Each number is 128 + 24 x the weight over its row's rms, rounded and kept within 0 to 255. Layers, rows and columns count from 0. The size above them is the row's rms in percent of the matrix's.

# layer 5 MLP up, 640x160, rms 0.121, rows 126-210, columns 80-159
size [109  99  84 107  97 101 103  94 100 105  80 102  95  99  87  97 116 108 107  90  87  84 114  96  96  95 105 108 103 106  98 115 103  96 104 102 102 102 102  97 100 112 101  99  98 105 105 103 100  83 103 100 105 101 111  97  97  97 105 110  96  98  95 120  88  96  94 101 100  85 105 103  98  87  95 100 111 102  96 111 103 106  97  97  98]
[[144 125 138 105 154 145 161 117 166 137 118 119 146  81 126 106 125 117 162 120 156 174 120  76 138 108 106 148 129 100  92 176 120 137 138 160 145 159 109 127 134 144 166 112 105 123 166 106 159  98 155  83 127 135 152 125 141  99 157 176  97 121  91 132 129 123  62 134 140 106 142 150 138 114 119  84 138 151 199  96]
 [140 124 140 122 166 100 160 138 128 137 180 196 120 139 108  73 153 116 133 135 103 142 101 122 123 123  86 172 130 177  91 121 117 103 147 143 153 116 121 105 157 156 132 108 129 153 169 143 136 111 106 124 142 108 169 128 139 103 138 165 140 122  84 129 109 131 140 116 113 133 146 121 128 129  95 150 113 154 141 116]
 [128 140 142  90 103 141 122 151  89 144 150 116 100 132 120 160 109 179 140  81 130 128  90 147 115 105 158 164  92 144 127 152 100 123 104 108 140 116 139 165 131 149 109 167 146 110 102 108 147 133 128 135 159 163 129  99  95 172 116 133 123 135 138 145 150  83 147 109  96 126 141 121 119 104 141  94 135 124 109  96]
 [123 147 138 138 114 129 134 125 159 221 114 133 124 110 117 114 109 121 134  98 131 144 134  80 125 122 125 147  95 126 125 151 118  90 127 130 136  95 147 137 128 141 142 136 116 144 179 150 140  86 116  75 145 132 127 122 158 116 130 142 138 115 117 115 136 124 134  98 115  96 141 161 114 138 134 138 143 121 104  23]
 [109 128 101 149 115 152 162 175 140 166 149 112 140 101 116 142 135 126 137  98 147 145 106 127  96 153 107 170 131 159 116 163 155  94 101 114 146 163 141 164 164 113 125 130 125 114 180 152 129 120  98 132 100 102 119  90  90 111 156 150 181 146  96 100 105 117 100  77 119  99 128 142 153 137 112 130 173 142 115 126]
 [ 98 186 144 126 129 149 112 147 140 207 108 114 118 140 129 128 128 151 127 126 134 156 135 113 107 140 110 124 114 135  82 186 150 109 139 133 158 134  94 141 129 139 142 156 128  67 149 144  97 103 101  86  83 115 103 158  76 121 117 113 117 155 143 115 117 106 140 142 126 112 157 161 106 152 144  90 144 144 147  48]
 [107 156 156 107 136 159 124 132 171 157  92 106 107  75 121 106 145 119 143 132 108 138 108  89  99 126 132 111 119 139 172 117 124  99 102 142 176 140 126  96 170 157 127 143 160 128 186 144 164 108 148 103 132 156 124 145 113  88 124 101 130 126 129 105 144 113  97 109  65 120 148 131 126 143 105 152 143 151 127  72]
 [102 128  95  83 122 108 119  83 142 129  83 130 119 146 137 121  56 176 141 146 135 126 129 131 120  79 123 120 124 161 102 146 146 110 141 194 152 147 107 112 108 126 138 121  89 110 122 132 104 105 122 119 130 110 111 121 105 116 111 149 126 142 130 142  78 106 105 120 126  94 158 149 160 158 142 132  83 143 145 135]
 [106 174 146 114 134 160 128 165 164 192 152 131  95 138 128 111 152 145 116 143 135 115 143 125 131 128 106 154 117 103  95 135 117 111 111 104 135 136 117  96 146 160 121 119 123  72 171 146 119 148 121 151 133 147 128 107 129 131 123 152 166 108 127 128  91 126 114 156 144 133 160 119 127 133 138  99 154  90 107 118]
 [155 172 116  70 146 147 121 176  57 137 149 197  93 133 133  81 136 157 116 125 112 147  63 157 119 135 118 162 105 134 125 137  98 104 111 140 145  96 113 193 112 106 115 108 122 142 131 122 134 171 135  96 156 143 155 127  99 109 143 170 122 138 136 133 152 105 131 129  78 119 127 142 129  96 118 138 143 143 106 122]
 [ 93 135 172  93 118  80 162 152 111 127 126  93  94 117 110 130 131 121 130  92 171 116  89  73 158 138 104 170 139 126 142 136 140 156 136 127 122 151 133  98 105 159  98 127 115  92 135 123 193 117 145  90 142 127  95 180 146 134  99 102 115 125 123 145 146 128 112 122 145 134 135 136 144 146 140 168 128 113 158  98]
 [133 112 103  94 146  83 149 116 105 152 110 147 159 158 122 153  99 107 124  95 158 147 115 122 115 119 140 167 105 119 116 131 146 166 124 109 155  80 132 142 122 134 151 167 129 118 159 167  90 136 137 118 139 160 152 111  79 126 104 121 117 154 165 128 141 124 171 116 118  89 143 143 110 135 170 144 119 147 131  98]
 [ 87 106 142 113 113 118 117 138 122 119 107 114 101 121 151 135  91 133 131 153 158 112 112 159 135 122 133 124 110 119 166 132 130 125 100  98 155 140 154 156  65 130 129 153 111 130 124 125 154 111 156 109  95 128 117  73  87 103 129 103 130 149 117 111 135  68 136 115 132 113 138 202 142 101 132 166 104 123 138 118]
 [125 113 136 108 123 107 151 158 138 174 150 141 123 107 141 162 118 144 151  84 140 161 115  98  96 161 115 166 103 125 140 136  77 139 113 130 117 122  99 174  79 150 182 157  81 110 169  98 161 138 128  96 120 130 123 140 129 123 140 158 104 137 119 108 131 132  95 128 116  99 132 129 134 120 100 100 133 116 190 110]
 [121 128 118 137  77 134 106 131 108 161 132 126 125 124 132  54 121 168 147 140 157 166  99 120 109 112 171 144 109 132 139 160 176  99  83 125 131 118 138 118 114 107 124 142 139 132 132 149  95 144  92 114 120 142 124  98 149 125 121 127 121 134 149 164 141 115  98 116 111 137 143 165 167 110 156  74  98 107 124 111]
 [112 113 121  97 135  90 101 148 152 127 178 128 104 126 118 117 141 124 178  94 157 151 121  99  98 119 130 130 124 144 118 136 125 130 143 112 132 157 103 131  85 103 133 110 155 114 110  89 122  97 122 119 125 120 151  96 164 144 123 152 158 157  96 137 117 101  81  96 130 150 152 120 136 138  94 175 144 143 100 102]
 [138 163 120 128 101 110 144 151  83 136 131 140 157 100 127 137 100 149 143 138 145 183  96 102 111 119 133 191 108 109 168 132 164 122 118 112 116 105 110 139 102 119 150 162 164  96 174 132 142  99 129  53 166  78 133 135 104 110 138 132 138 139 114 113 133  88 124 113 147 124 142 143 110  97 116 126 153 150 144  99]
 [ 91 124 134 137 118 111 124 110 142 182  82 184 162 146 123 117 113 145 158 139 106 142 113 148  90 113 139  98 117 112 146 152 115 147  97 114  98 138 158 132 122 133 123 143 118 114 146 187 110 105 145 136  86 122 120  84 153 123  69 123 130 140 148 107 114 129 141 123 122 118 134 110 133 125 151 139 110  98 103  95]
 [ 92 140 106 105  96 115 147 154 113 131 163 112 123 142 116 154 126 118 146  86 163 139 118 115 104 169  81 140 124 133 147 165 125 155 106  71  83 141 126 150 103  84 151 141 155 127 137 101 149 114 154  77 111 116 165 144 111 121 110 143 136 147 103 142 148 142  83 114 137 151 152 125 168 131 142 146 141 119 154 118]
 [156 154 124 148 155 179 163 127 129 173 165 155 140 124 158  84 111 149 161 139 105  98 107 143 142 137  97 149  93 126  90 152 111 123 126 100 101 144 149 120 131 154  99 116  90 131 117 161 126 148 136  91 169 153 138 144 117 121  71 134 148 123 130  89 132 143 117 140 126 165 143 146 124 120 150 112 126  91 105 133]
 [112 130 117 128 137 126 148 184 111 150 152 138 161 113 121 138 113 152 139 118 123 148 121 104 134 143 132 150 126 127 138 194 114 132 115 118 132 120 140 141  66 156 177 134  90  59 157 150  93 117 145 103  87 127 121  67 101 101 115 138 101 129 138 181 154 143 118 118 133  82 151 143 125 110 126 106 145 146 124 102]
 [110 135 160 108 134 169 194 106 146 144 155 114 147 103 164 112 104 145 110 146 133 100 117 105 155  70 126 140 135 113 146 149 159 126 135 113 136 146 126 119  73 106 158 207 113 132 125 101 123  98 139 127 106 130 119  47 143 170 129 119 125 175 157 178 118 120 120 116  98 105 148 160 111 128 134 123 138 150 135 132]
 [112 105 110 114 105 185 115 133 108 143 123 130 133 150 117 119 125 144 148 148  98 169 128 132 127 151  93 172 106 162 172 112 168 122  75  99 167 125 149 149 140  91 165 110 141 116 134 106 101 133 109 116  99 166 139 118 126 116  85 144 154 135 119 110 148 112  96  97 140 114 144 109 187 122 155 155 123  89 136 109]
 [ 66 125 113 108 133 141 124 149 104 109 165 160 138 115  91 139 155 159 121 124 116 172 134 146  98  81  76 134 142 106 158 160 134 164 107  92 131 132 137 113  77 108 159 115 132 104 128 141 101 108 125 112  93 149 119 116 116 106 118 142 123 160 138 143 134 120 114 120 126 119 150 128 139 108 132 100 131 173 144  63]
 [ 98 138 180 139 118 105 135 173 121 137 176 121  91 115 124 127 137 107 134  93 152 138 116  87 109 135 130 126 120  98 122 147 175 153 133 124 134 183 119 117  93  88 146 134 142 135 149 143 110 116 136  77 122  88 123 149 105 158 138 117 110 127 133 155 129 147 106 114 104 134 166  97 100 119  94 130 114 142 122  44]
 [128 113  51 144 169 148 135 145 132 141 103 116 143  91 147 108 112 161 153 128 139 120 128 138  62 102 155 151 149 117 157 157 118 104 126 128 103 106 135 144 133 114 161 120 119 106 120 101 137 162 127 125  92 181 128 125 111 156  86 128 119 122 136 113 187 102 137 131 123  85 144 164 103 130 119 112  89 111 144 104]
 [142 102 155 111 177 127 135 166 166 130 110 135 113 129 132  70 146 151 152  96 138 141 140 113  88 113 120 126 124 114 108 141  99  88 118 129 115 130 154 124 123 120 153 130 162 124 125 147 113  83 113 142 136 114 100 126 124  91 114 133 160 121 148 119 142 131 102 100  91 158 148 144 108  77 115  75 106 104 110 118]
 [120 134 137 140 121  82 181 105 123 158 155 148 132 148  94 134 110  91 157 131 152 132  90  98  99 127 120 161 123 112 136 143 153 143 147 129 160  98 159 158 134 166 114 147 177 136 150 104 138 100 127 105 115 106  93 137 127 116 151 124 125 150 107 129 109 106 122 102 140  94 137 153 119 132 102 109 140 169 154  95]
 [106 171 113 113 112 119 141 144 120 116 178 159 118 141 129 137 157 108 154 140 166 119  85 127 102 130 154 170 144 111 182 133 184 132 102 135 124  73 125 169 151 115 141 123 151 115 150  99 139 155 142 146 164 131 142 120 131 149 141 143  88 149 130 162 136 134 163 116 101 126 137 151 171  97 119 107 159 136 109 107]
 [121 140 110 126 105 133 129 128 169 127 125 155 140 182 123 153 143 103 161 113 154 131 103 163 125 134 141 150 123 124 128 184 130 131 111 117 137 105 103 155 122 152 151 121 100  97 119 120 150 104 147 121 132 176 123  99 155 111 180 138 137  86 123 138 119 143  83 100 127 124 133 112 156  77 127  89 144 149 171 139]
 [144 115 120  87  97 151 139 110  96 129 126  89 141 126 147 170 114 159 113  76 124 157 114 146 145 105 133 121  84 133 155 112 116 125  55 163 135 153 108 112 121 110 132 119 136 130 132 119 138  98 175 119 124 144 137  85 109 122 115  79 134 157 106 153 120  93 113 132  88 142 141 175 164 139 161 129 117 131  91  97]
 [152 169 117 136 164 126 162 150 165 156 115 108 114 129 159 143 144  95 125 135 116 155  99  83 102 122 144 132 120 136  72 111 161 151 120 124 141 168 122 124 178 141 149 121 139 125 152 134 156  88 133  64 116 142 123 145 110 128  91 137 121 125 148 141 105  91 103 132 121 109 139 118 120 122  75 148 129 120 135  80]
 [138 137 126 137 154 114 124 111 135 146 152 103 149 157 123  92 135 165 137 103 173 174 118 110 136 126 104 121 118 142 106 196 152 152 128 122 135 168 104 126  96  86 121  89 122  68 141 142  92 112 111  99 127  94 134  86 119 133 107 157 139 141 124 152 140 138  77 127 151 158 142  98 144 111 166 131 108 133 158  76]
 [110  91 128 151 166 120 155 132 154 129 150 151 165 157  78 132 100 107 159 126  90 176 101 130 135 123 130 171 104 120 130 156 118 183 117 110 141 124 155 142 143 166 104 136  93 137 140 127 150  92 160 111  79 125 113 118 120 145 146 120 145 156 107 183  96 143 141 125 121  98 138 143 123  94 113 146 119 147 160 104]
 [140 156  97 119 157 132 132 157 151 145 160 132 147 150 120 123 147 117 139  92 130 165  93 145  68 142 146 160 110 120 132 117 157 117 106 141 105 118 109 181 136 122 172 127 145 111 129 161 118 141 112 117 122 110 169 126 104 201 165 157 170 127 105 154 127 144 121  74 124 140 140  99 163  68 100 115 157 140 152 100]
 [121 170 120 144 119 143 135 139 158 138  82 192 169 136 101  59 140 140 116 139 128 115 102 125 135 117 153 159 124 108 133 111 124  68  84 134 142 109 144 135 154 152 122 137 142 125 147 136  81 158  99 104 165 156 119 119 115 140 109 128 132 115 149 129 120 120 112 137 108 126 138 137 110 127  88 114 103  74  87  99]
 [119 106 121 128 141 120 165 109 148 156 140 110 135 148 144  83 111 132 164 158 128 158  61 149 111 133 124 140  98 127 149 142 161 112 114 124 139 145 101 169  94 104 150 114 120 134 138 105 163 135 144 123 108 121 108  88 114 152 143 123 173 174 140 138 125 127  94 110  83  90 125 152 136 114 154 132 171 131 124 141]
 [118 123 139 142 122 209 148 112 168 191 120 149 147  99 102 155 150 169 184 111  94 168 125 148  81 130 132 147  91 121 134 147 127 129  81 110 118  97 140 137 124 122 159 163 135 145 126 102 152 110 120 110  91 137 102 128 144 143 133 131 135 135 156 140 147 164 115 114 103 120 126 133 138 127 149 118 180 139 159  87]
 [145 142 133 106 145 143  89 169 120 123 115 150 127 120 108 128 130 175 127 111 125 159 105 127  84 133 115 133 108 113 101 152 151 144 131 109 133 126 165 142 115 134 136  96  93  77 151 190  99 117 119 120 113 162 130 148 112 105 109  87  90 138 161 144 134 147 163 115  93 111 131 167 133  56 125 148 160  98 107 111]
 [116 157 132 127 122 109 141 157  76 143 160 111 152  94 146  59 164 146 140 106 173 176 112 140  99 138 137 152 136 149 124 121 162 100 123 137 141 120 152 157 143  97  94 153 134  98 144 134 133 175 113 102 119 109 155 140  88 145 112 190 138 129 159 152 127 114 146 114 101 109 139  92 149 105 129 134 108  79 117 120]
 [ 85 136 121 118 140 116  96 144 155 134 130 139 163 112 111 136 164 118 133 111 156 165  96 108 121 139 114 130  50 161 113 150 167 128 135  94  96  78 142 139 133 135 165 118 131 132 189 154 108 111 112  88 113  97 150 142 125 144 125 148 127 168 144  84 122 120 130 121  67 162 126  95 133 113 124 130 141  65 125 116]
 [125 118 102 101  72 122 178 154 121 159 122 141 119 149 151 103 121 133 136 119  94 162 137 138 127  83 137 129 110 138 145 114 122  85 126 141 164 125 108 123 131 160 171  96 136 142 182 120 160  87 137 120 163 152 136 109 111 108 148  94 134 132 122 131 121 117 142  79  76  90 161 119 165 109 134 133 145 121 125 111]
 [155 142 153 108 151 152 109 161 171 148 145 124 139 115 150 130 172 131 182 100 144 142 116 124  95 155 126 137 102 123  74 161 138 112 124 130 112 174 153 114 152 124  93 149 161  97 133 152 119 180 116  98 129 141 108 144 143 115  60 104 144 133 134  96 129 162 114 120  98 150 155 131 125 115 105 145 113  93 127 124]
 [110 145 144 124 100 154 153 139 153 130 113 136 139 128 178 117 125 156 144  62 157 103 109  80 106 154  89 139 122 123 109 117 140 105 115 114 133 100 156 107 160 110 136 127 174 135 144 133 149 100 131 155 138 154 143 150 122 108 134 103 158 144 119 107 133 107 134 131 118 168 146 122 189 134 111 149 148  54 153 113]
 [ 73 127 105 113 116 122 109 164  95 137 172 146 116 141  86 153 135 159 141 112 104 207 140 131  98 116 139 108 108 143 139 136 141 136 119  80 115 130 116 117  93  97 137 130 135 117 138 169 106 115 126 134 112 128 109 136 136 148  97  99 164 185 136 103 144 128 125 128 111 143 133 120 149 102 101 165 129 136  85  73]
 [136 156 138 135  90 105 170 131  99 136 111 140 101 139  86 103 131 147 128 143 120 150 115 120 134 106 152 159 105 159 180 111 154 120 124 120 152  94 142 122 146 148 110 138 124 122 178 160 137 117 139 129 163 125 157 102 101 127  84 163 144 149 138 134 116  91 153  94 146 129 135 111 120  96 125 139 155 149 124 111]
 [103 141 117 125 144 141 146 142 105 176 135 166 113 181 135 116 142  84 174 107 112 114 125 132 117 115 144 136 104 127 114 137 163 124  91  86  90 163 167 164 131 103 135 116 148 109 101 125 120 150 111 116 122 105 169 104 168 148  94 123 191 120 164 113 143 110 139 120 141 138 154 142 105  93 160 136 101 120 153 129]
 [116 145 105  87 104 103 157 100 131 189 144 169 113 176 127 109 126  92 148 118 155  96 117  98 112 123 161 123 131 118 106 142 137 119  96  98 127 108 133 159  96 115 127 135 129  67 134 112 145 177  98 150 144 114 148 125 150 137 115 112 158 121 132 169 120  98 112 111 134 121 143 203 157  74  82 152 129 124 164 129]
 [124 145 100 134  88 161 127 134 169 139  97 178 101 130 113 136 114 125 136  91 134 123 145 174 114 139  75 142 110 135 146 152 125 116  83 142 137 118 105 104 117 148 132 132 131 124 112 119 154  70  99 100 138 169 114 113 145 117 131 129 168 124 105 170 108 137  90 108 119  69 145 120 133 145  92  97 175 142 148 119]
 [142 132 129 120 119  90 112 122 111 134 129 136 161 134 166 113 148 164 139  99 141 143  87 133 127  97 121 163 129 124 161 114 143 143 107  64 137 106 119 147 134 154 101 124 153 107 121 102 130 140 112 120 141 122 186 145 151 147 110 156 149  97 118  82 161 123 103 143 129 171 148 110 152 148 125 179 148 119 126 110]
 [113 163 133 161  50 137 119 144 156 164 144 145 147 149 118 109 161 117 124 120 130 147 143 141 132  89  88 139 124 163 129 115 121 126  95 109 120 132 162 147 178 111 113 128 143 139 165 110 174 118 120  95  98 146 137 142 157 146  80 114 127 119 122 136 148 104  97 122 117 151 159 111 140 119 122 117 147 117  83 123]
 [110 166 144 110 114  83 139 162 156 146 152 133 141 133 146 154 136  98 155 105 159  91 141 104 118 145 104 134 122 155  90 133 154 114 105  92 171 118 129 158 116 127 155 155 159 136 171 138  91 114 107  97 129 131 106  98 124 113 110 111 150  96 116 156  95  77 148 117 122 121 131 108 151 100 122 148 113  96  74 137]
 [140 161 156 140 127  99 119 168 102 164 131 163 121 117 159 121 148 125 127 127 161 105  97 135  92 126 116 130 122 110 110 144 207  97 112 117 144 134 156 139 127 110 144  92 152  66 159 156  84 133  98 108 147 127 147 134 130 110  93  92 157 141 121  74  90 126  99 125 147 137 146 119 160  76 148 118 102 116  75  74]
 [147  97 107 113  93 122 130 157 104 119 168 146  93 124 110 161 119 165 131 102 120 137 116 129 123 106 108 136 125  85 127 158 170 123  93 149 148 120 139 132  99 145 110 134  88 114 105 164 132 145 128 110 131 181 135 118 120 130  79 119 139 119 142 125 163 145 139 128 121  83 145 133 112 121 147 139 141 151 144  88]
 [ 73 157 116 147 146 161 138 159 116 179 124 151  96 140 105 137 135 107 127 153 118 114 123 176 144  96 126 134  59 139 167 123 128  87 127 141 143 146 137 146 160 118 121 152 120 143 150 143 123 133 120 112 115 152 159 124 156 123 143 134 100 128 138  97 106 150 153  89  78  77 135 155 124 137 122 159 142 143 115  77]
 [ 92 142  94 103 147 116 144 140 134 158 144 148 109 118  99 118 201 148 167  88 108 118 125 146 119 114  80 131 129 184 109 131 124 127 113 125 143 154 116  99 164 164 144 118 126  88 164 174 144 135 133 142 132 133 157 141  82  98 118 168 153 170 129 126 125  78 127 134 128 100 156 109 170 130 160 136 166 139 118 137]
 [ 97 143  96  72 114 109 176 121  97 120 140 106 156 118 146 126 124 155 137 110 174 177 100  54 133 140 127 144 130 157  98 134 134 106 125 128 122 141  90 157  93 100 149 173 144 113 136 146 154 124 116  86 102 113 131 128 108 135 124 168 146 164 147 132 128 121 101 118 120 143 151 141 128 134 135 135 126 123 156 139]
 [132 139 108 118 145 162 112 159 148 133 117 141 184 142 120 124 159 163 138 109 129 175 133 144 100 156 138 116  89 151 108 138 163 114 112 118  99 157 135 158 126 152 188 119 128  97 124 148 107 131 111  75 115 107 141 117  86 119 116 131 108  99 148 108 109 111 135 134 107 129 149 134 120 108 113 136 136 115 113  79]
 [126 135 140 126 137  94 123 121 161 138 116 171 173 151 198  80 131 137 157 125 157 126  70  77 105 104 126 107 139 104  97 146 147 139 132 149 146 141 133 121  83 125 138 127 148  98 178 136 135 130 116 129 129 136 129 100 134 121 105  90 115 129 159 156 130 121 146 184 119 145 144 136 115 112 100 149 110 128 114  99]
 [141 168 124 119 115 149 173 151 131 127 101 122 151 128 110 133 121  90 152  83 141 144 144  98 119  96  96 146 125 148 136 146  93  64 128 152 159 122 136 144  92 135 135  87 117 125 137 125 121 112 105 117 113 119 160  69 104 126 142 127 136 135  91 165 100 101 132 134  98 130 141 142 131  98 119  93 136 134 157 125]
 [153 142 102 143 117 110 138 135 162 132 165 126 113 132 139 112 139 147 135  94 143 132 150 129 121 113 107 101 111 139 167 162 119 106 101 149 116 157 107 116  93 125 144 129  73  88 165 131 140 110 112 133 109 161 117  80 170 133 120 153 149 133 158 106 120 143 100 160 109 115 128 146 133 145 156 101 108 114 135 102]
 [ 98 141 105 126 126 113 116 197  96 151 127 152  73 139 102 118 105 106 121 139 137 117 113 153  67 124 142 140 137 163 152 162 152 117 125 103 156 123 128 100 102 117 130  91 155 132 133 146 136 122 103  97  95 124 116 108 128 117  95 122 157 136  98  90 125 113  70  92 150 169 153 126 108 125 124 115  91 101 114  78]
 [129 139 145 140  96 154 106 127 147 174 110 163 158 122 130 130 115  97 135 119 155 119 124 118 130 155  88  98  84 120 131 201 118 155 115 115 187 115 149 110  91 157 147 142  69  95 147 176  93 127 132 151 109 115 115 111  88 122 103  97 116 136 152 154 164  98 176 150 105 114 138 111 134 115 112 129 117 141 148 138]
 [102 151 134 136  87 153 118 165 129 139 122  91 104 139  87 115  88 111 123 121 133 148 108 156 108 161 114 159  93 173 174 115 135  89 112 146 175 133  98 114 140 128 155 149 141 129 168 137 124 134 120 125 137 153 109 133 100 116 135 105 104 167 186 144 133 109 140 109 100 129 141 111 129 123 121 153 160 117 158  83]
 [ 97 140 149  78 126 129 120 135 134 130 102 121  99 133 152 116 147 118 110 114 154 128  83  97 139 126 112 157 126 165 124 102 152  72  95 159  88 125 119 141  90 132 123 116 123 117 112  85 162 148 141 130  92 109 114 110 165 182 134  82 161 162  98 133 149  93 150  49  90  99 128 157 148 120 125 118  89  68 100 122]
 [104 155 148 110 144  94 148 142 106 131 114 146 114 115 150 110 107  97 113 104 178 118 106  95 158 103 131 125 135 136 143 127 172 117 139  86 124 129  90 123  99 108 138 168 153 107 138 192 107 141 127  89 134 116 131 124  71 134  69 122 127 153 156 115 158 115 148  99  94 128 144 133 109 117 137 126 135 149 134  90]
 [116 162 149 151 128 146 132  78 107 130 161 135 114 133 149 167 103 117 140 142 126 158 134 149 114  68  90 146 126 120 109 164 138 114 110  97 142 139 123 123 118 115 146 103 132 111 164 153 124 111 109 115 116 180 125 111  77 152 156 159 109 127 127 121  91 131 127  93  92 121 141 129 144 104 123 121 117 130 175 107]
 [138 171  93 117 112 115 106 160 151 188 162 133 106 131 153 128 125 121 123 127 133 137 100 115  94 119 141 121 102 152  91 129 120 119 124 123 196  98 107 113 101 101 143 139 151 131 163 125 123 131 152  66 140 136 113 120 130 135 100 135 176 179 137 126 141 128  96 151 116 102 145 115 145 125 105 143 138 108 105  83]
 [150 159 111  97 150 163 135 134 165 157 152 135 100 176 120  97 134 146 162 121 100 142  94 142 138 152 135 146  89 140 117 129 101  77 127 145 122 134 112 123 115 143 104 133 128 126 137 139 137 126 104 107 170  95 115 133 121 128 120 147 166 150 138 189 144 128 142 108  90 129 130 172 114 102  98 132 177 106 115 108]
 [176 113  88 141 112 141 114 141 117 107 119 150 157 109  90 137 108  92 133  86 126 143 132 141 120 137 118 121  79 115 142 162 122 117  66 127 149 104 139 151 101 183 144 169  92  89 114 149  81 157 115 102 133 125 135  77 106 133 151 183 146 111 115 156 121 110 110 132 155 117 127 131 102 101 108  97 113 121 129 124]
 [104 166 152 121  80 119 135 186  96 122 128 177 111 118 142  92 111 105 142 122 119 121  88 141 101  97 132 127 122 122 148 137 156 139 118 133 108 156 139 127 151 147 149 119 152 132 168 180 172 150 103  60 141 168 152 138  81  84  81 125 167 169  98 164 142  88 130 106  87 164 131 166 135  94  96 125 103 163 143  60]
 [129 130 105  78 110 110 104 127  75 157 139 151  94 171 141 102 109 154 134 114 122 158 143 134 104 106 160 124 136 138 138 136 153  87 116 112 162  99  88 156  79 107 118 125 131 109 149 103 119 107 106 156 172 129 104 119 143 102 158 115  81 115 147 148 105  99 131 121 144 100 143 144 117 110 161 144 117 109 141 138]
 [158 114 143 115 143 146 137 117 151 159 165 135 105 115 145 103 127 146 150  93 121 182 137  97  93  93 146 128 125 121 157 131 124 122 118 106 130 133 135 111 127 103 122 136 143 130 164 121 125 141 155 137 102 141  91 139  90 125 114  86 130 128 122 130 132 146  92 106  90 130 157 105 145 102 146 144 149 114  90  84]
 [155 136 113 141 107 133 114 133 125 116 148 163 159 116 158 146 122 113 152 124 139 129 101 135  80 149 110 198 133 152  99 136 129 111 133 119 150 118 137 156 119 147 113 128 162 107 125 119 143 146 118 118 126 140 179 116 131 140 131 159 143  92 107 131 131 122 118 146 155 143 132 104 202 129 162 144 129 140 148 157]
 [ 97 115 111 108  87 110 100 178 142 146 106  88  67 154  94 148 105  96 151 128 149 119 101 124 125 111 120 123 125 146 139 148 120 120  68 119 156 153 134 135 102 142 123 118 106  99 117 126 139  89 118 128 146 136 131 154 121 110 145  91 159 122 138 154 132  74 141 121 119  79 157 177 153 131 141 137  94 157 120 133]
 [132 128 134 126 153 158 180 162 122 132 101 127 168 131 114 125 127 145 159 153 121 137 137 133 141 128 105 170 104 114 149 140 127  96 115  94 152  89 126 113 126 132 159 156  95 136 113 165 104 145 129 117 137 151  89 104 161 106  97 126 187 113 170 139 155 140 123 114 140  69 131 152 109 101 146  95  86  82 152 115]
 [136 154 186 124  84 134 108 162 120 175 151 161 149 130 116  89 161 145 129 130 138 137 129 111  89 100  96 120 130  97 113 144 113 108 136 122 125 175 127 132 125 120 135 123 164 122 183 122  96 101  89  82 149 145 110 126 124  73 112 136 177 137 137 145 131 141  67 145  95 140 160 119 102  91 136 118 127 144 117  87]
 [133 165  89  96 101 144 104 131  99 135 117 160 124 139 165  68 147 142 154 152 143 136  94 141 100 142 158 133 120 166 132 130 172 112 119 150 132  77 120 189 159 127 144 132 132 114 127 125 155 151 136 120 136 135 162 121  99 152 119 169 110 141 143 156 126 119 161 148 126  83 143 127 132 126 111 163 128 126 102 105]
 [ 99 188  91  98  95 121 139 148  83 124 115 142 103 138 126 168 109 128 125  97 135 123 114 110 112  96 157 153 112 147 186 125 164 156 113 124 130 102 106 126 147 139 181 144 159 113 146 106 146  98 149 130 158 137 137 130 107 120 128 143  95 158 145 130 143 104 126  99 109 136 147 100 143 122 154 151 134 145 160 116]
 [146 150 126  85  40 156 167 120 144 175 128 168 180 137 169 167 136 106 183 120 126 120 117 125 126 131 130 124 131 119 136 131 110 114 128 152 133 147 104 138 100 144 137 169 144 134 133 145 170 142 148 121 150 187 151  91 122 115 133 115 149 160 137 140 116 108 129 137 129 131 150 147 122 103 146 105 141 110 146 133]
 [106 107 119  97 118 128 104 207 166 132 158 138  99 154 100 110 140 147 210  94 113 124 110 142 113 111 110 121 143 134 117 133 117  73 131 129 117 121  76 133 113 133 168 181 141  75 111 125 141 122 115 136 125 114 119 134 106 149 171 111 151 188 113 150 144 126  82 121 134 102 160  83 161 108 137 130 121 159 138 130]
 [116 149 123  77  76 163 141 125 167 126  87 136 127 132 123 114 116 133 139 122 135 134 131  77 129 127 125 131  98 113 160 136 105 130  98 134 141 189 140 106 139 115 156 114 115 119 179 112 124 109 155 117 133 179 103 126 118 117 109 141  96 166 151 154 157  84 122 137  71 112 140 132 158 108 115 141 178 104 147  70]
 [113 125 124  70  85 136 202 113 149 145  95 142 151 167 138 153 142 119 146 102 145 143 159 148 148 115 101 135  80 125 166 147 113 123  38 135 125 118 157 108 140 122 168 119 116 140 126 151 140 130 143 153 131 137 113 113 131 148 132  98 150 121 131 126 123  97 117  88 119 120 144 169 121 105 171 118 131 148 146 128]
 [129 158  99 121 146 151 111 117 110 113  93  97 127 170 117 138 124 123 142 111 165 143 139 108 138 147 140 129 133 143 147 177 147 123 120 166 191 126 124 123 137 118 118 102 101 110 148 150  83 156  95 114  96 126 113 118 114 167 111 158 129 135 185 127 154 135  92 147 125 118 127  85 117  60 109  86 140 153 151  83]
 [111 144 135 140  94 119 122 159 115 154 102 125 127 109 170 101 134 105 172 126 162 121 113 135 145 154 124 138 133 116 135 170 156  89  83 144 141  90 111 131 118 135 130  98  77  96 124 145 142 112  64 153 138 147 170 106 185 131  96 115 136 158 133 143  88 151 146  95 140 132 139 132 106 130 124 121 149 107 123 114]]